Weights of a small GPT-style language model, trained from scratch on English Wikipedia: 13 layers.
Each number is 500 + 50 x the weight over its row's rms, rounded and kept within 0 to 999. Layers, rows and columns count from 0. Numbers have three digits each. The size before them is the row's rms in percent of the matrix's.

# gate: layer 9 MLP gate, 768x384, rms 0.0907, rows 314-433, columns 96-127
# up: layer 9 MLP up, 768x384, rms 0.0983, rows 314-433, columns 96-127
# down: layer 9 MLP down (transposed), 768x384, rms 0.0711, rows 314-433, columns 96-127
gate314 101:491525468474381462472437535494397566591478508604444513482545553573490463549430431487490474544564
up314 095:440542483579474554556525390542556499517432507484573593509466453498541459503520460465536512488457
down314 099:464557511540594481505482671474456433499561499437519510478518511473500489425542513481491490496536
gate315 099:564462488443402487471510517408477432536526558560520442466538561487548524532553571598468562453499
up315 097:467483397448498546526489495510489506470360541479580572572460471545499605476621511574544494522521
down315 098:467509468436520561466352615485472520510463449571524526549577480387521444546479535522521457518447
gate316 108:445497581527544489543415475526381519452521556526436512448606496557493460506435537467469611501446
up316 105:357494490537463485572507475436541553534445490470479465498435428412457482540514468479479433513478
down316 100:438429528389486438466523476444511421590463533459487442395445453390464491510537503427548544519528
gate317 084:468531445484543484473497458473475516488445491530487549512455453496411496586540538476529426487517
up317 087:583466507530452526578500510554542457544537446439537543506579549425524441349544552561468472435466
down317 103:532495526448469457475488529511493442458466453465622509482458498548537466523421556535493526578510
gate318 104:443527487443491533528530507547485446593518449398531541533455498503483491536480432523486464475498
up318 103:469534547475460567532477422492571434455467602449516497496484390478518524484511462555449413458479
down318 103:532578515453532452453612617534470563460528564447578566409436447552479572532467595509421489536512
gate319 101:506525478583478586556534471502514483557474465508526488548470477451531479426463514481485523526454
up319 101:442499472553623552492446515494421506401457504519468489571460490458518397513554560508434535506532
down319 102:541434485377486518496496512458480538492586453474493528427493441544531578488479487486548485447491
gate320 074:387427581508547481493488568525412455592461386498482511523488491457540458496530468463587462474488
up320 076:483493558470541605495520457468462457505515419547590575403477507540573559466488519430481469533502
down320 107:431437485535512466512347544464431499512423419468451452599536514472430418512507455550567490457457
gate321 099:438438586417365555599515555509470511572465546419536547472512442467468485556511557516486543528509
up321 102:455473455582523495452487375468480476567482465530533507523511468468440455569495551517452503562559
down321 100:472502502529573553571522571525581463508465538444541562544553491446516532496440513463527561510465
gate322 102:396568496534529480456618486512468425516552418474499477477544489496490452510469441533532530485497
up322 111:498451509513588480534517409555471468585534473524462482470475480516468462588484450547414490497461
down322 110:463473515569517468424571557526435601497489364465490471516451493451500469497439418534509520484452
gate323 071:539529530538580512507395433493539481381550392548507541553458564521456550544464521516552444496501
up323 145:547520483489423512509403512500430423498560458542492373541415481457471491457547530565570525490399
down323 174:444512514543373524456513519502430516495550502570547430498482402501507484445526511567500506515427
gate324 100:442539518479563452511585616482428399547549449534533548525549551460542512458453461513478442537457
up324 098:408370558507572493504497469468508542489475589459432518485506564554517523491485464545541530545360
down324 095:432463471556379510543584587486446430577481509597568480543443501509488456425512464599430517472577
gate325 103:449488534477511551460484479415533545528552514432554493483453541477537415451450440566499518557494
up325 111:469508446465484448509522471522430419473512541494488612559517466481471557558421420490474529440553
down325 110:535505561572563474489422248492485556431482558552533465618504514562487503648505508523430549496540
gate326 100:481470500421495507451410517503425532524446413476466496478519490524575631402397476462491561486565
up326 094:483524426470404445457517568507536580448504521491546428470499455483456502527510582473608451465476
down326 097:545488518560497464516412583427482478491478473472427489514452452510469440454626507450492553512505
gate327 100:515449498543544434564460589428524476542516581526552515489574515567589516439451518572473414370415
up327 098:461451521444554428563480520463461439514551461446421571580552486591441452551554482467529572550475
down327 099:492551518489487566529530570506405405540506538442495468434522522573477514518486473419521479439476
gate328 107:588538517514518409484475506574460509481496502433353395433417589520494493532540448491496578485434
up328 104:505477473563500451554550598484611455453495591533463608545512495461428448480506497485482419478518
down328 102:490490535459525458444477365543583530477412500509465488525542512463512468504535518535622455566507
gate329 087:502531511552571550509416555526427547488446531439551503542507487466484501548454526448438449562497
up329 095:543516458521473441501569506470542547443534512526474491553428447572423434445472471484557453484456
down329 077:502495536529454574475541587479591455532564518429580506505534573459559480455457469475476509489565
gate330 083:435624625461459429462416510419546458493409446448545389460493442506519508529547441452476479516551
up330 085:443522587551615550528457478512509482478562473597477534563589512480487492536462481490465484413490
down330 113:495567565468512506461411458461537551480566439523456503485599398475420514467456435519516488444508
gate331 105:566493457511562640567572483466618530457462485566484490507450392503514437547433448398495400513524
up331 104:544566431448505522490491590446457546541557505565602620517476533497448462523456501436525505487438
down331 099:447451481455510505578476464483449461447464485544459426600557511429584414474536508451507476446500
gate332 111:421489496546538479493575504543469523407455589560423446471565487518475468560471535452490542440477
up332 104:504591561581467521583430468448468577610500490464522554613463486438495562535492429533574451494468
down332 102:616524521556413505505378495564509479505428471483553508508505535463560577516536509533433439465501
gate333 103:456459516573522515510547589510450482418518499441472504537530544472414538564544465543421503500566
up333 105:506574523443468534491561512530530566419539426470580509431502591501502534424536474497464549542518
down333 106:492450479514498470486479507547548490461530478489537523444539616526470495481535424491524467532456
gate334 101:464567484453561463534458408463384474452589483469505520493425511504522460496593537629455523480504
up334 100:437524520449473456477514530451438511448483492513544484530495525499447465592440578531676465499461
down334 099:480501505485478454480474397474536530449484473521584500516532518557552478520510489496590534493428
gate335 104:487564538516451540611412552427496462489509609465585350452533584508502459501524457480473513479508
up335 105:487483442537503619591495523476447557596577471501471571455404450460528438485494480563502451558475
down335 103:416484522519587626451534471528484546582555464435415558487519488454425522429434429481479472480439
gate336 102:533531440564484533508432541461464553509511517420560462573462545512487608519432493522457448451605
up336 099:454513494633520532500493402521466506475596493532487535539551498557451496451478432439468437476503
down336 100:541600627553456583470429482469542557459582495488554506534574561510528612562485504516539427541562
gate337 098:501450479422521537483490551547463573451488469520387567460434443463550479588438500586570473535570
up337 096:520481578583440409533527455447597518450477555491540435431597540500388510519541509467493529530531
down337 091:573490597555600520514446341536545523459471501527500509536533516508492550572434527558505469493554
gate338 099:603491455554491495522508564555532463513485458483473486570599472469476542468529535463516523502558
up338 098:512467539434505532405484614550485524543431524511476509437508481490465521540432497574483437540524
down338 097:495443504552473454465435517553507452514538527469419488391558481445553446499474561603443531510559
gate339 105:556474543439510432442503592450436553490496471470563490460457524480556480506565548502470433472497
up339 104:546632515523558447463543524522504484483550550517445407564479452442529567431550463577570455546492
down339 099:426514492427523519514589374600534484506533520502473493530481402545414452511441580515531469493526
gate340 103:441504448579515446396478472439341525549556415568479418506534490487558439520485507505493435507506
up340 098:439527433507564403509435616526496424439511471427484464445483466416489466508460472633465496437576
down340 100:509501517591425546501455460511520501535424617525454513430477458624501540518474471517516562496588
gate341 092:533457480555510490566534544518469603536491520527546499545488526435455624608560457526585515509507
up341 092:430552433501440505395526497532474455578479502533585488536489536517471461474479443410471474550414
down341 092:503472442454486501490449492489437501467617490476534451539462491579432543468476547492512452478481
gate342 099:547511461490431591473584586539453460485520453493529514480510599562503363514553534419487484646405
up342 096:468457480469549539524409491549562559444473545556535498535487498488460534405493556456488432507465
down342 093:530498571588404495480473504551444490482427525469447376469514583482555481544414480454602409545570
gate343 081:531451501461462499457540600543559443433544452428515502501447455483496541532454445510475505477444
up343 084:546461599410467420540526517512440590571377476471494467377466539483606521501481521421463478549477
down343 102:423572523505587569473471425461528501474550495604534394557580479514465503543558464542528544473545
gate344 101:529489516400393533550548503517537531490501543514519515549459475435530492511435469529487520566419
up344 106:514444564514487463510474543547570543433483557520378489492508547493516528493570556518493536488490
down344 106:426456508410490515454478578513470442490401540504434517539565529490571499519557523552465455493506
gate345 103:427416449525475536457497554471594605512445535433520371535458551507564545488501518560542502585496
up345 096:546503481493526526396459555391488587520536494509488545513488544581461600524548438534408561409513
down345 098:582455536435483490465519514580416469453482345467548571521526451591540466407465586465545439520533
gate346 108:524500537423527495510447530540469436433583586517531423563480552452498553608637453602543421467487
up346 103:479449466545493444439424434427485565535432529408535545620560583566510528560420527574504563440505
down346 099:497526530524541450532499412451446544471534514478567493467464481595440588534517486541498574566498
gate347 100:434549605425445455611459529536547449524394479555513389482428464508488593492506408483462500471447
up347 106:498466509448540528521466435502539405477503469475475486427586570534584536522428548531547446442438
down347 097:467547602467495503508480585559509567485490559539376524441509439544468434470500575453493556583584
gate348 100:518449527571596468513547471549473576561387474564495522455481489553467410466521512481497425494539
up348 105:462493500553480414453421466493515449508594468478542473567626540407463556570445553530506532512448
down348 106:500521478403566484514556472543461486476444535521558505494501516486501559533486513547535562445500
gate349 097:459547653502511503586462478654584437458510534536501473502499534541498493387431553480501489514534
up349 094:519506545552488506577525559512470430530505587450475554509430460507501488444407458545490578474499
down349 090:418468488472580530541597579496505486570469511527519575492488498511451439483464463452570403473562
gate350 092:460509417505514493444482510496576450509563505517493568500560499483503503551530489518405544507453
up350 098:470564510592499480416528554565474573497583490509569605575443591500518511398486583504451523464588
down350 096:537481470536648540411561523441436407530563522511467532512559574451580563463482476536478458463441
gate351 105:490479556544509537532506620550572449557495505485547502605486500430497531520568618399527525491384
up351 098:499539506480477501424556473511494545444527490502486482475402526503557498462508531585470435445501
down351 096:500441450538518468506497477585411512501470622519492575419494547572528530485473482554487493484458
gate352 101:441424479476611509573509501490484539548397451543505432527602545547517465521476422587511614471533
up352 103:465563456509557478521515563493599449555493495495570512468487528412521435464510509516491435522484
down352 101:467508448568511455592548489504469480552613506499496497438474447444462412324424517472540396434486
gate353 099:546433448418504424470462474463460596425499520545508476506518467530453443454491502498498470446518
up353 098:539411496488471552474474450458519524455506528569497484516568554490518503403498571470522483527501
down353 098:474519506538408462551505364431532453438553461430526529515460538546578423553518447514520455520511
gate354 104:515596429424520546438502419548484566413515526531453572511466440525501544470457483465448435537530
up354 104:570539454523560432464533453500408484456512512506405411440494567507462537574588508475490501489462
down354 098:515653540471430461484498614519510547531425589487445545546413503468472477477397483424440621584507
gate355 100:435558439547527392497462438590449576612535421588523500568465512589580442470417438463571470519615
up355 098:542390476475505511489427538549517424504528479450457470488514536546400520452439496526545556461433
down355 095:478451592451552471439515507388455552495560534543489510519503541552455517487601465538434511516479
gate356 097:474492568606534523582553497457523533548500436449562498515440557464544524552474425539451534390552
up356 098:612541522590613505532486557471411469538501436537489536415448490545502563521495513473502578455439
down356 096:522460538469536504517543457515488532485498547572566521569502517490463445501540467536490535489481
gate357 097:466537445498491526468445556478495459558479542458544512455554456414404427493427497421547465495491
up357 100:493534494541515429435526505512557497540499451487541447491586544498533503445561547573457592553508
down357 094:389499465466510509561486600449398573503442508489404590535578510536533573421598528539496509469477
gate358 087:489487488485453518397535497479429491542489547487539516355509503459495562565555515626497536471567
up358 108:524533467458595591482559579544472499513590494457505540507487503510515525581533472463570539534435
down358 121:512457458495605555526557499568524531498489481580461567527530481519513468547422480531480416479546
gate359 094:478479448513464407547461481497541471463437484478568531515455499453498437585539502490491479536473
up359 100:635617500437561542481439448563512485567508557470515448566565533502516453507485421558452450449472
down359 095:501487519546519448545430629470514560512447516508493548494474519460489497551494503571441427522456
gate360 104:501538437480543511362454445568451427532486447436428522503489478468497582480567448500454479458518
up360 102:563453503487478558489458524524534486556593500544570469539504498486401521390526477514501452510466
down360 099:498470582490541531476491513513510537482548485581449566424436582410479518419491527427601541515552
gate361 107:494490369522536541631492493475461490395529557472478449493503556422462560476578474513470572450423
up361 103:476523533554459464518420491482503505480466543502554486480523478538573473418547520593483526455486
down361 103:499494559525431489518434404524517576522452461484511495596493532569540470484523517526524514583535
gate362 096:472525556555534550480495463481438478479488531500458496492571461451436513467485474520510405464464
up362 099:588492514587469468466582560471460515491615461542507468513451541525493450532544484482548521466519
down362 105:677453432509440484486546562500491523501506490418467511467421481532580515517454522575476483537526
gate363 098:488402470502608469492497435551487463512468537477522513523460504580585595479453487482501525572531
up363 094:420464497538444532500428601408450610465511465495425484478543524398454472431490555418536571488471
down363 095:462449452482504534502443466490510553396473516602532547456578522468460487467436472496544405385500
gate364 100:498481559488540551503533544508530466455549483425538553424606427519531636454481556530404460519554
up364 097:536456510476485524541455469435404540483511417429510472450590531532503414516563532505547441480597
down364 098:507575381559566493456569619527523520570500442458536569477475537490538546475548529483426503625394
gate365 099:485552499568521560508488473434402555533473422460567571527488504483562556502485539431558540445441
up365 096:532491480531453533525479550497588553426551591464543590534468599490552517426536533493478632538471
down365 093:475611508534536469475521538422470520516536467503489527549492435404471457530437425528585541487483
gate366 101:550472458496494467449473407509524513514446510529546531367490548624491504543526530532478534487545
up366 097:496514547545477538572532630511533512577516513536523543516502489497558510482473440450558489517467
down366 099:534407581522511540468581566511510524553538536501512474501516533462468520433379467590406460499492
gate367 097:472440464449515438515457436516581481532484503531433511538493526506482504478532480503532511514490
up367 099:519499459467422530573495405564420547458552380478487498589508495519502486482482478550536435540513
down367 101:508474507487515529576573516598450585395608601480587515495463418555496512448483533495523478530518
gate368 098:514563441532436489565431538470502529500584501607530534577605546485488551424505537430573505521550
up368 097:533465439397508554480466601479563507440476569390445427475480479517475568539456481573482531478487
down368 098:480510518457478454536508544476455477446566520464447512501511458463583578432526508451540474545404
gate369 100:484444518463482497433507478514543488464497517419560583578632500476530435388457520544497465450534
up369 103:595479555437439511501468510477453491478589468461577504664487539489500433491542481543544455468469
down369 103:487502548571576380464602602578437427403502417382523473515472540529463503516555504523511569422618
gate370 095:447564483482480495506525464434435589527540431415444576538479523480465540418556510496633483533474
up370 094:583513509477533520552587515465466505542534457543548505485508527622408453504495600411452501401544
down370 095:536506449487500532515414329511454389574452502466460507423539503510530468532500497596539436414535
gate371 098:547457459568589407592438577369472567553393582509421533391487459534505445553465447471411456478452
up371 100:586498512510501502481449518605502539492475535532478459537480486549465497473654496527602567447559
down371 100:574533474515468365534513555615426501463562459408554547480478478474449510403542529519503505542517
gate372 105:606488472577443496526485540488559442441505509436467425457473493502458415547372426510516529465537
up372 102:455501495435476415560488444474479535526537472479595444476577482422554573514535505504530455503531
down372 102:521492489473519491496543445494404630506517573501494444550491485404540511459597533480495445511521
gate373 102:429519445478524463491514397444468453477559476440544576482534482460600549433478508478499442554527
up373 101:468544526410511452452495404482378464490547469482500447461467597467513445455482477473454506512479
down373 105:500508416481448407480472570496433567482553477448486498452440527578639605432497508527505503484547
gate374 097:546445458563485589471484588506473577452501521588501582544510555499518471526503400579521585510471
up374 094:458562590462548473599631437494525441511504497399551448504511445517534521545391533445500437494536
down374 097:529570526462448479532442465443516536598431446500569466464551480514441543452465572480471494566496
gate375 097:495378492557481478567474469470495582446583599489539495445510444566420468364428480505411476473576
up375 101:469510520411466481483496516462561553553621484585557434475649435365477474519459541516551428545450
down375 098:443560553431522521461517543436518523479568512480495498559535518512526486478512525571539533526505
gate376 093:525446494556535436523400467455390513442507518566468492446499528480470523587543486517565436476468
up376 093:542447477526515506442537393484485534533537517579438526568465469585510595543478532576554578516500
down376 103:457572558641522572464525505450464491491448500506500476420503453535556545454515596498477541451383
gate377 095:518416530403493504563429514524528496500494565438440429472488437559540490550487459511536469514510
up377 100:432496458515478438504451515464520517491478562500457489524527559500546551563529495427458480463474
down377 094:499509476502461510429535481505461481443484422513510448376505528493517488530601406531484548389379
gate378 096:507540611502485541500568530515394475442463519486499523457563480573461408567482431454527462444519
up378 092:532477556458596473526493511433520522583451478547528510562471532467583509522463407536487519493551
down378 095:466604458477492502448446619482622573571561497565533487546496501536511545483484516544517562576550
gate379 089:557526445501490465570477488590486497504474458471521584485603537558460457478609467415431393509573
up379 089:431468477435501549455586512559459469388578451543440487504425471473426525492463560514528580378461
down379 101:440535507506545514523509407398469558546518547472452500404449581491496464489501466468547508528515
gate380 101:575412467528493529595540520559541473472431393521578523544555491467498475449479481497489475496563
up380 100:565452585563600510541536477536536504608467448449498556479538464559449465513463416481511456509453
down380 096:556446475449447443531534405464522541471461497560553473490429474601513558449544523546451532546428
gate381 102:380545496403441524604441559497479566513527538542486500471406484540595499453450538493420407454537
up381 099:505420420455467459477410595511521552439510512449471501553540521378475538490521512509534553564416
down381 100:477494541523468413446447437496563387475514447502518491502535527368569480519573490542511512524618
gate382 102:521520526488501547498629448473527439517471471516492480564507512410446472436498570505476518504496
up382 101:476520437510464382391528473546410505505436537517543458479515488556487468515456439515505551468396
down382 099:500465481474620425567430511599562434551442427511526487536504485481470546453435436487432545498554
gate383 107:455530525605562395473628518517492552507410499511478464515475422481490495522518546498526505484523
up383 101:533537458390428560437425521520529582446555569521470497477514450435532548575500539460495477488493
down383 103:378504474482545456456503549537455425499519496509504515519459552594448473513519514553497575490527
gate384 104:523502513351570519582623485505491580504485395422514500526516405474456457464469467491458422524487
up384 101:504485527514502536622542472434500457465547481386450456620450506531473509547534491523469553532499
down384 101:563499524382557425513427414497541555518477486456543452451497580470488423556527523564452557445501
gate385 097:673493462520468505471429557451376477467443513473517529538533456429532449464434524471531523560481
up385 089:436510507490476575419462477447403501547496569561426546462468515516571462404601470484480553548495
down385 095:487505500495590480442563385449509641551492518567622399527531553364535451490518468501497541510504
gate386 095:567531540508500532462473398480451593456522479501586519469550476478524536506482469383466502456588
up386 099:427505439399603536430442512515551548506536562420554420399452480541540456440459431496508425502522
down386 098:401416529490546460481522439529498484494522577595442565552527517472500526419491511574474417392496
gate387 091:539530492573544435448529497507521420448564409530423588501436572596419503492513513518465449417488
up387 093:501588488551461549515478531521424476466462438493483472494546420567511464488590495606527554451530
down387 096:481586526578488543456473415507432565519378439504531529572475545570489487513451596553521416459496
gate388 110:486462481512535476528507546507536451528587420465501576515511557428491526493439540584536429520517
up388 109:467542458461474533555525507601642563533606564512616481511515447486565536527488555476545398451519
down388 106:541498547484462488500449589582538473499488527484482474464517563459515490618427472465551417544430
gate389 103:472402491593490441469367540514502389469542595535499601535487558428466454492496502519539565530515
up389 104:480554570454535490468417532504492438494522505536580512564446549486443508437427455578518532466554
down389 099:488466500452460566478505548563474466394437522410460531518534523394427540479455497585506559506463
gate390 101:536478513520534490409544443466558455487504535537534547614554567490565518537578429510505555545512
up390 097:558494543614548494550468498554474386451526503462496409460552527544475549556579475493487538549442
down390 098:466507522465480533499552332483479585517509473558594457472503465526462520429491491482584495459492
gate391 103:495561473588498386518412544538455489521482526585565511527447581513545531457548456511555502471504
up391 100:486486532469430458494351463510467451465552451546503475422497462453565525463485511475393430458383
down391 104:426465452514644484470478592475419514517506535464589554421442462529524491485462500508475504447500
gate392 090:580536588484516605498533561562560505523449438511473513459532510502495566575485469466507569464563
up392 094:536531584481561517499523501565536479496518462530499507519554542511407563409479537605550404463513
down392 087:459387469535572498457507495567459438445501500521481415516544575523400519499456488589558443514465
gate393 109:409532539393438522421392545508574610500551448515484448582532599429468515449549445490452384447568
up393 100:496528543579416491475538510552488455520546565538482517453568506441536396596431501475436463573497
down393 096:510459533524514446481578488513540412527523565417573535447504475441544562571395571503473463578468
gate394 101:405507461521470464581482407588406410515527515484520459478510513460507460482510494491509511577376
up394 098:423523475454505465479470475511451465477481486529603483484504537534515430521487459403468501487463
down394 099:540488483381466352416413593557413535487539479452514483469509458503492564511480494437514482474530
gate395 092:618581405523505505498380592527518428503456570503513509489513535550580517477497496446575424547513
up395 101:547439374476513510514474459454396414504454558460476481417461518481439444564446481505554503484448
down395 093:488552547474453493441418359529443540462498469418457486494484478512428540501604480461458482455479
gate396 090:530521488583497454496475404392408516535433458458546429392492535609503485510480491439517566481507
up396 093:499468417541522516505557532536521483432533516404485536530460464535495505571465441455420410445452
down396 093:408496497537458475453539529513534492505646519522471526510423417514513575516457510475418493530525
gate397 103:519511452477577435575530439465459482466499516454499553570528526363426478492440418584531516523592
up397 102:426570642556525474484447480435493500536500506455561548527446489548469537441571583571570442477482
down397 101:419489598543501484528556487581504453489472570508490531486558483487454484441560533457489418471465
gate398 104:562483558544477475505546428540436545490539460534481538379490497553341502459446446543566500474430
up398 105:612466575506516614481494482575436529417562458456411520442414550554492492445511503502591478567522
down398 101:509472466565561482493574425537496531522483460537409516451604507508467459501398388521488525503520
gate399 102:461557535450452486512452580503433497477481532457511450461484433549590577529401479415486481443574
up399 096:504525411473501472481481618507446494535530519489527429482464564482485578511469485490508528404565
down399 095:560517452542473553454515451516526466481490488582481452592471429487458403433461527512521527552469
gate400 092:517523553523497454551503404510530521423449547459499454517482431503422498482443497457495457585450
up400 099:576561502500494583439465480520452571431516581492504490463514560468543516495401481402433430561476
down400 098:502524521503537570548507567481563498448540526508487428517574496495500466561529464536537537517513
gate401 100:465465473562516453472479621550512499517492467544545537426448560549527499570448541496536513546519
up401 100:541439531517554507565426481479514479525397552533529522484483453474541592573577464613468529504550
down401 096:478594438504459544517448581398462535524469459447464498506519561459534470496528478478496524472445
gate402 093:505501449456555550565500537445493556510472645585509587554467529469473602549495506520468532516456
up402 097:477435466569492513490564479453470586563520492488493627497545493494489468546489514447519468548546
down402 095:499533393496473555546500517448454500552506565522514590533526459486522519525515500469480473453585
gate403 107:539509527487437411564508525593514437550517474561413458509512514370508558463472569554523564468501
up403 101:490501438487456476509439487560553487515555514450431480537475445494508544588407455527547567562459
down403 099:470514444513544558472453520542460547566529379511537418481466551452557542519505457539522494543519
gate404 093:511488507492456470529514540548588580490500525469405569531568489458477473543490550471527443504512
up404 094:522507532573405468489533521479519579520465493472498496514525496542472478536457502535391542513438
down404 098:490413543482553497574405580514379564464485532592447512444495515411486517567540476575581584517445
gate405 100:467477548486395630562578576478494490489470441518599426473490443618552407451515476509613536532475
up405 101:507529496465514547607534455458541514530536475542457530534474584505422485512477487456400645555514
down405 102:452493489493563421556460384454541563543489409472524553453434473544482530533456573488574490507492
gate406 104:551472488451484473548534493376529538466438591415523431411497484465437495548526480483509584438548
up406 101:508492482480475476415460505471497559539474532480583478459451493505500527547442502533490547483467
down406 106:520464417424520329553468522561513447463497472434484533445511403428478456521456510485499510583527
gate407 096:575422473507520480542434471541580453474537531464510436471524533439497419482485498448450421447479
up407 098:464535520591476540386510492468487471587513495486547516435523571542506510576552502506436556519479
down407 102:474459453428443505511544448552502579577552490535551509490446503448513547508582505525414483538464
gate408 102:455469441450421534519472384512414456528469445541573512468606542482520547425513440462506591499470
up408 095:550560513512596456468438522515507560479443621500469587391510525501519470469418595499553475401460
down408 098:471479519485541465413514485540549481512513460490483540468474505588494504591447412542480479448512
gate409 098:538521540517446528493598405458530472402532599597563583477425479531465535485506495482487524403449
up409 101:577471559613521414474532566487435552541463482474514520486501459518576499466550448518580567427490
down409 102:509514547427419494485452612426486473551450539462491424508481522452524602444604457486485505565467
gate410 086:544574475452521489446531495429515499483545504477530555476471524437444516571487397530487518531525
up410 141:378394473508563458513484500536615385517473491503491455539568507466470425506425464491417496544541
down410 156:385395474503519529494523528440510435534486558553557455500603585552529502531428458560522540534482
gate411 099:499491455520518466503512577511383545516426547544456585488518481444408443540561434405516520515557
up411 095:486531512431530448453518533561553449570441385340547382492529487427366524557515531452512558414534
down411 096:515502515524518463526488497464451549463461467514506504376426536464562524524453478487648551453460
gate412 090:544421564533513556543422498438476497519506516477561584570501420484439475565467562542504574448528
up412 082:489491587528554608495472505475405510443455471488530500541513456512607439547542416500429525513636
down412 096:528465423484549495506453421556527355562485469504524522557485422463441448551559531512536519468457
gate413 108:504420494430396525510487503435497533483456474538535513423495421402472494482497494518468576461506
up413 101:519431520493499531534522475390541504429533506496540490395467521365390521504489448487498473492373
down413 097:517469500542471442458478534465414516540504546532478513455587516392502565486464478486468443543533
gate414 093:466487584465466469497454544460496461423597469620472490474427476453444623515480605530521507498412
up414 093:533453534491498507575513486429483567479471473510500545570561479403605485506511585551531438388473
down414 093:524441437555569556517454422538481504447477446524536523471517470383555456478531419514516511559579
gate415 101:496559433472482522512525541487582529517441492498465519461443425518456474478518561503525533534520
up415 111:567451454444505493547514531432541525458452482523488450493490451620488496534450608528535512540447
down415 108:535522499471479488505422533475468604514425490546434516492546543478568453489448624448489498489402
gate416 089:464440543467448449475528541429466508465392522518474521561478516525544566606535543499459492484581
up416 089:617575515566496565480424575506507394501546529564492507455544439498402442465411501500493508508493
down416 092:448554520556496437533495588499565453452516570443543489514482548505526462450482468373489565426456
gate417 101:471472444419524605485510565501497479554525463554499627486377514469482526453487494584438444470484
up417 093:554575416517473478476476528526461544492508501572506665541490463479492534547432428527599479460403
down417 097:527476483457485486556491500478428552477559576481514524519548530458458522500435471479473484463534
gate418 098:519481465457521420513433538526417578374449520469413467484416444413545423499553485558438531571508
up418 103:494467494423522527488516643579522565450531598500516471429563583597525571574474547517455365530412
down418 102:477355512424538434512491590498455552443500518479447589426507575479482490429597467512444544456434
gate419 093:498502488541470518436483559532633526497525474556508588510413508471533470410475473502446567480570
up419 097:512505550417545524575518464505472405567536483535459524492470532473466587470454592478618511515568
down419 095:526519535480507425462439398610429491484378540478409470485453416416601488452479533446537453475542
gate420 095:494600473539465503562444442517576539446469503581562491500404475452524490479463518493520578579533
up420 093:495545459471513472559540581526508480496473479548573468448523452407463538564505450497565505573505
down420 095:485549553441437442536512611435465446481537511535449499538469530575499541477531482556488487428554
gate421 085:551567571541491514389451494450538480584528478456464567609520521433601520526570603465502461533514
up421 097:530483484528450530448525490575503529568566488593473545497421532412515525421582564498565446518513
down421 086:419486513541465486382559502536541539497514499576440488490488534532482556459521504464595452540473
gate422 112:475518487443407527568536613543468584494557500468512574556498526555509526498447553558451598527462
up422 106:566401501505504546477554372514536534523554467481518482474580484549444500569546502632469488501489
down422 102:552431526600560486428531521540457518577541482468561552464536416534472554453435461573445424524504
gate423 101:385466527521452419506547471400541509512524529485493542462599494511436448547589480505489464516509
up423 102:519530563561507492607479435452508508439501484466505467433498493516444494449484462485514393503538
down423 101:488495534561463527517523469540547525523500488506500529498458487515572430510496570506466421582507
gate424 091:457502552494511531554432544598503510543557514514485535412447556378513580517529533537488539504445
up424 120:468498420554422469495377527442533430512538518498493428484527454527414565453546495531523607471529
down424 128:560508450552521526517488502507549422583528468486481453509547518491524480412504477486495588501456
gate425 088:474518473501499564431411481525446498473522501594511467481476508542507570562511462493579452488604
up425 094:474460479501437514420524530486538509574571606495397541566567423513629498485511452469500496518500
down425 094:463546495595474460436529492528442487593462522389438465577400497565454468454448530439486516560507
gate426 099:519541473498450501425456523423530552445505541488500549492439555506528457437495495502461549482461
up426 093:572474448564587405542560572593449524522568514512455504451566435472575505440478480513563493500509
down426 096:451514507421608486510578445493582559510546576469508534505570474535520551546463469488520592502527
gate427 105:544468454493526529409443490572422534563562548561437462480502677564532481472476455409445466502481
up427 101:492503471417467510569593405485485519521404545466555504516569486423554530544473499441498476545481
down427 099:451616484448538422556563363427483461463488446481411429508539514462525464521528438459399553565505
gate428 100:405504552533432555518531460408533443503582500520458614581438485504486606463502452517497522489511
up428 101:517517446449484519487516488472569481497501534465465494495516564553536501437581469520519462406537
down428 102:507525499532540548532521475482552453376423432460446484482494412531525552573592538498508534516501
gate429 102:462572567513415504510512527420527582472553632451516526425475445525470469548548486416583460531419
up429 104:400478430522476530617455532628649422496470442582412437562607464491525479611454481420496495472586
down429 100:387452489542589566562452498571553434433579604539506516529537527480533449517437513513432528515614
gate430 101:471508505449470531458494641559506553492447547498503468505498391445498418518482513533459490613437
up430 084:545476471474618549552459531518573495525476540500579587523488517548501488518437521443551514440512
down430 092:510510544537437463544479582490574461515482550490529420582495422524493435524444589500450494494521
gate431 100:465518558547466420483476424517555573512560425511477479578560516389606488506555547458432601444530
up431 106:463500535510424512544509438398518586503472482485578490577500385467481486525577558504500452443562
down431 104:532428462565492530487466613445526468473528478496550425542555439483473549439488505561508461496507
gate432 101:416440424458525450538542445425484441505554499450494592439492454412466436532484458533454509500572
up432 106:506481482430539476524492560473532505490561420459566498485442522529473556498420557541558487555451
down432 107:532461490561400514625509646335454474480447560510529492615470497463458467545436545458422549543441
gate433 109:509409534415489542453527473495450566612559549521500480442545548521465560437537423457438446532555
up433 105:442465546522473494543465561500445376495476420450516534518499580497464522473586528494435573442440
down433 103:516552426519445478429442444509553496499529450447486543594540526424410455525506412533480600507553